Each number is 500 + 25 x the weight over the matrix's rms, rounded and kept within 0 to 999. Layers, rows and columns count from 0. Numbers have three digits each.

# layer 2 attention value, 96x96, rms 0.0601, rows 84-95, columns 32-63
442459512525459519521498505496511579479500492484492477465506466512512487448495520519490506519525
541487502525469510512514487504545535528503477503481453483520533499527493444489522478504442493492
547500506493549522508524522505521526460490486519466462494508523550525504504509464506500470533492
460449477468459479497503496516460491480490530525478472511501506484504501501496548527493539505527
514479468505567514538497481586502476521469502513523486543480452499508509537475515489506516443456
479484526456470478524500507518500516531461495523465479492537520500545496545483498448509524462505
498478492471491492538498475534563540488520498490441428478515543512518502536484522513505507485495
521505483494515522514478494493505512506497544506524505479484495500503510497518505474494462480481
534511486495451500497504466527548486490505500532464481507459531516483489504481490508510500427497
533458523500529523517473504507532511502466506492458440487478473508523487516491529463507511518521
474470495481488475485495497457452503509495522507558503537488509458479509456515537522505488544512
556515513483537543528503471482513470471499526488496471463463500490509513533530496490491445490470
# layer 2 attention output (transposed), 96x96, rms 0.212, rows 84-95, columns 32-63
539485476547529494510513491543490510513540459478498497515515546509514498531497528493470486520464
464500520518490474475483487498445496448507509500522535501491475493495469512528488506497500480518
486469479497475477489480486475478498512513532483527530529519477479480479488514528527532512467520
530525503539525547490504500509564496534517448462496499505505487545502508531511478504464470502448
528495502465455514441488524452482498508507519494496505478522526517490493499513466549507477539501
528542477503502524473486492489525461488502483465520527523482492472472518467516471508510464532488
490503487512500495466477492488449437511488478473543526547524478526431493492540507531511505508492
494489513494477517500524493495491493472486561502448472543500458505471505507501520524474517486506
487496564500530467460507536460462476520467484481509532483534485492510505475488491497494485526492
524522509502492499491503490523478505504517499498539512513507542474510535494519469556512455501488
523507476503509529531524502525537510498496485526441488477473452538503506566482499484444497453439
476498494505460501496491488509473514515484563532503455573512467493469496470510522550496532501527
# layer 2 MLP up, 512x96, rms 0.126, rows 0-29, columns 32-63
517540542521504454481498534507462532463515498466456505509489471517552519469520483513525521530479
480480494476504497519501486531531534512506522463483504513476477521519494513495477495501533495535
480507517534491510490487513499524516489532513477518529476517505476546486471585510432503514510532
552550570500478472529499514473519485484485510516531494501516475510513489429581527492492512501438
452527522488490497467491496496461511531466533498498508484543481478481497526506504511506541451518
460442491514475461499446504544510484513516526513536492512476477439479496500514489525490531469500
517527488512490524469511492533495522506525483515513500530513504552492491515504472534490542533472
453461517500496517502531525513533497489513532506472477516500506506520532484497547508482516486508
484481493529509532472519508506489509450498508508555535500500549520561511473517543482463474497515
512519473535509493503518578505494556491505486502501517513521512526510507497538495500516476529496
507525494473552485529524468492504553484519498495540463495482503486509498516522482494469500509522
512540533486544481512488534464498514482510527533511477510517483500522514507513488524500512505464
536486506503516512530539538499533484461428518454443476484465492521491437489531506485491512530499
482489516496469495486486521466520530539532516536514506495497480513483477507513491527491499556482
471516562498525505504508527519546517509470563471522490493481550530503490508481538509452524479488
504570489581480486481535495486513510506475503503480480499540483519492536545484465495498488529504
503475530563490508501514530499491552490487518553478511521489484472484494520505503537471553525576
550526496499494489483496489506524472524456495511479509497447507528512512484469436456495532499502
508525457520479500518515547505451546502508478456527524479511519501516504512478449444493518511547
522499466489446459522498501501520504467500484495535447448482521466495496467534505519502507541493
506494530545464500507508519445503493498498525515532538485475522497527532498498494503466519510497
482492495462463500468491480520502496490502507506477525473475513493514489490495468473488520488482
491518527497502506481502520455464486460495533502521546481530497519509507479486501457465532485492
500456478506458505522501469517512485501515496500491508469523524463461497512449509512502442479465
492524486463475490523486454502486508477503474527501475518477475491534491496527501532506560482511
489484538490514500514480464530488475482552518474509517502517470513523508472499474477481524498456
494487458509530514491524547528489525494471467473477548487464559524513518521507517517484520507513
488495509472486471567544519504462493511491499528584548451467465569507486494491423485475497523471
543497501511485490487530464513500493494499538526493465456483482555511500494496509519489486520475
561458479467491498496507508493493544494506512518485501474544517526484482488479486501480520514486
# layer 2 MLP down (transposed), 512x96, rms 0.11, rows 0-28, columns 32-63
499540545502502447510483508479483555507505500456478528491538519508557486464486483504543502517504
506460468450508494493472482491527530495493528459487483491464469523554483494486492490509518487545
484462533527506544521512506501527488497500489518525564469482457479555493475549530473517443499494
567476535494435467515459507480512474480486534495529427507541485504502498465547515519485512482440
499492504485509502449466493498493536501474509487495508463492484494493456501505505518570509509487
503497492549490498465451540483508495528546523508528538467509496497471507494490498498500495506460
511464535493504522513492503478514479491498506472523519487488470490482515456501510472534469474473
516514518505456502547508527470513501526488457479496490482490499506504523520508476489535537521495
512507499516496483497512505493509529520515440477482464504520469509482455535480504486571559499530
462502452507485441543476494481464518540484511492510462483522519508509499468523529495533471539520
508492526450540511497504428485497508487514475480543460473515514504479457527524520492500473494527
514490522519494466497467533469477505491545508473465548549495503489476517541485510510498499537474
496491526555514481492465495484499519523474501475487522506494479476516484479464530492482496521526
504504459473503508468511488515487477488498448490511508506521492517527559510475523474522498461510
475547509471479487510505489515510477518472438509508517511508523486538542534503532494572508509519
505518475551479505460526502484516505487516521493491548460558492472506495523481506553496537448504
537516505513519524527519480485483527493500487544467515515503485497500476513503495490482541479505
529487519481545511484492504527485532526477454468503504491513477487550514504456520511498509551538
528482497541498425494458495532450471532534448520528517520517476509520499485503500502459553513515
522502482486543529510547497513470449520495487527508525501518486523451521562533484496518461463468
468515536531485471500501535489511510479518504528539552503490509497509517497499485465502484511490
485511509485534499516478484492444494505469464485529510527498475484480520507538513465497426508524
480542510493559493484514522499486488481500425519524529469508524497507511457506517477497492500486
515509560491542522496528531516524491467501498481508512545524470532530495494534500474482534504533
506521500511507492541481482533506496485517397487464459534481505477503477508502488520507505491504
520519524507510484490521514488511503476571497486532522489516480477520454489496505456483495499508
480502486512496510499452442509529446522491505491517480485518441502523526461477504520529474504502
536539479467504519486459521501497510457528508455443501529495530466490481517487520485504491509487
455489488446511512498501501477482483534494478530503483532500476494515510527530500483499497519521